Weights of a small GPT-style language model, trained from scratch on English Wikipedia.
Size: 13 layers, width 384, 6 heads of 64, MLP 1024 SwiGLU, 24.6M parameters.
Each number is 128 + 32 x the weight over its row's rms, rounded and kept within 0 to 255. Layers, rows and columns count from 0. The size above them is the row's rms in percent of the matrix's.

# layer 5 MLP down (transposed), 1024x384, rms 0.0352, rows 783-789, columns 320-383
size [ 98 104 100 104  93 101  99]
[[108  88 127 163 145 146 114 145 110 155  63 137 186 149 140  99 146 137 146 114 103 177 134 159 158 119  76 134  85 179 131 149 138 115 188  79 207 168 114 134  37 131 127 115 106 118 115 116 165  96 138 152 130 116 123 184 157 196 145 148 152  56 184 145]
 [123 159 113 179  87  94 101 110 132 161 123 140 134 177 145 169 168  94  69 127 149 109 153 109 117 133 153  79  96 166 138 132 145 166 128 180 102 125 122 138 141 179 146  88 118 106 111 189 106  86 135  98 141 114  95  99 143 184 104 137 150 134 136  94]
 [154  83 131  50 137 125 147  85 186  81  90 207 136  82 113  70 104 101 175 127  97 116 156 135 132 127 133 138 107 117 134  67 103 159 127 149 116 100 149 105 171 100 116 122 153 129 142 110 151 109  99 113 169 155 117 138 137 133 124  88 146 156 158 127]
 [152 125 112 156 156 152  84 129 113 123 129  51 135 172 148  87  75  73 129 113 142 130 188  50 126 146 152  76 111 147 165 132 142 156 176  89 107 124 118 151 172  99 133 102  92 126 121 145 104 124 103 113 171 136 133 130 138 190 120 130 162  77 200  79]
 [133 118 150  72 137  75 141  75  97 159  94 125 163 139 129 137 134 118 119  92  56 137 147 148 128 110 219  63 159  88 146 152 185 140 141 173 109 189 171 176 139 160 140 151 114 125 137 129  80 164 123 192 114  87 135 112 123  81 135 117  78 137 150 139]
 [147  95  98 153 140  77  95 145 171 120 153 110 112 118 169 113 159 133 147 176 159 178 188 105 132 115 159 110 138 193 126 139 158  91 143 140 110 143 114 157 146 103  68  90 136 152 180 140  94 113 192 146 153 183 119 126 101 165  82 133 136  66 173  69]
 [128 165  89 134 144  74 122 150  98 166 107 134  86  95 122 170 145  96 124 120  80 116 154 132 140 112  47 175 169 194 126 132 127  94 172 151 110 155 146 162  89  54 142 150 137 105 160 134 127 119 174 148 141 171 133 106 114 134  56 130  99 124 143 135]]
# layer 5 MLP gate, 1024x384, rms 0.0407, rows 784-790, columns 320-383
size [103 100 104  97 105  99  92]
[[118 147 147 179  78 153  86  81 119 139 102 171 143  94 161 160 154  86 127 168 133 147 169 135 197  76 178 195 162 114  81 109  67 159 119 156 123 130 151 139 134 131 131 146 102 121  93 160 154 160 151 148 116 141 113  81 108 136 163  94 159 103 150 185]
 [128 201  72 214 172 131 128 159  98 171 136  87 128 154 123 122 166 202  72 139 168  90 104  66 128 128 119 174 161 141 110 166 144  74 122 103 105 152  72 162  76 118 118 142 127 116 140 182 105 123  88 101 125 128 136 153  97 125 134 138 154 107 121 137]
 [111 109 105 147 110 166 159 122  66 120 103 119 129  38  86 107 100 132  98 126 132  81 105 113 147 149 139 134  98  42 121  78 102  91 112 137  67 162  90 116 114 147 138 142 157 118 152 119 140 110 122 133  98  87 147 164  94 139 148 169 135 135 138 137]
 [145 137 179 122 150 133  93 143 113 147 130 170  78  94 106  98 120 109 150 148 151 114 118 147 106 146 123  94 165 156 104 165  82  97  96 144 193  85 102 144  82 130 105 108 162 177 136 152 158 116 110  44 128 120 156 119  97 193 106  79 148 125 126 122]
 [168 136 148 105 129 152 153 144  70  72  83 127 132 113 129  65 131  98 124 183  54 119 161 100 140 150 116 123 154  99 141  46  99 114 120 126 143 104 113 122 177  77 115 158 137  67  99 128 154 189 164 100 127 150 120 157 109 121 135 155  87 156 107  98]
 [114 117  56 141 110 118 141 149 187 139 139 123 181  85 120 143  84  70 154 152 145 135 118 112  56 172 136 159 158 136 115 129 146 166  71 135 166 190 188 111 160 132  96 115 123 148  71 202  86 160 132 155 122 158 111  84 102 150 162  69 169 161 138 132]
 [ 84 193 107  93 102 108 132 129  83 131 134 175 137 115 137 137 135  76  65 199 125 135 148  92 163 175 113 113 135 130 132 143 141 125 135 141 122 121  61 120 202 114 115 166 133  76  65 176  65 136 142 172 104 213 130 133 151 138  78 130 154 148 109 114]]
# layer 5 MLP up, 1024x384, rms 0.0404, rows 784-790, columns 320-383
size [ 99 100  99  90 113  95 101]
[[ 95 103 106 124 126 162 174  95 152 101  81  68 193  76 162  51  74 137 135  96 115 185 105 110  96 126 108 150 176 159 169 135  72 148 146  74 146 103 108 137  91 118  58  99 139 119 153  93 135 185 126 122  87 111 119 125 112 117 160 117  99 104 154 130]
 [ 91 189  95  54 113 118 147 164  49 135 170  51 121 126 129 154 114 115 102 141 186 144 109  43 106 123 185 124 154 135 155 135 136 119 158  98 161 115 106 139 116 156 110  98 117 129 154 108 197 140 131  98 149 150  74 126 179 129 146 108 124 137 103 127]
 [148  78 114 121  90 208 104 147 107 117 146 152 147  86 117 206 105 122  93 157 131 136 106 172 170 110 103 114 113 186 111 131 119 180 135 151 131 134 141 161  91 201 136 150 141 107 101 118 106  52 152 107 135 128  93 136  92  69 112 125 163 111  39 166]
 [ 87 177 101 179 124 116 136 174 117  97 143 144 162  96 125 167 121 150 125 158 200  70 120 124 100 120  71 158 107 175 118 120  62 155 122 150 128  70 123 104 113 176 138 116 119 147 115 112  96  71 123  78 129 193  91 136 119 133 126 199 171  87  87 116]
 [ 83 140 128 140 156 117  86 191 180 137 183  54 135 149 126 155 120 109 103  73 173 156 161 123 126  81 108 118 136 139 156 191 169  96 103 141 118 110 152 145 173  91 112 123 135 131 117 166  94 133 201 146 149 119 194 130  93 102  94 111 142 131 134  69]
 [154  96 156 134 149 177 132 123 144  65 126 127 162 124 114  82 107 171 130 101 167 139 131  85 152 136 186  48 118  44 189 104 110 191 101 103  87 109 111  74 125 151 104 116 120 159 111  78 109 118  84 156 104  68 106 140 127 135 197 117 169 111 106 128]
 [138 146 154 136 155  85 139 129 145 143 210 183 124 152 149 162  89 104  81 151 170 134 129 130 190 219 142 134 158  84  80 177 106 111 154 151 145  78 106 141 162 190 120 107 143 139 115 149  90 130  97 131 153 117 169 125 107 151 109 113 152 166  80 163]]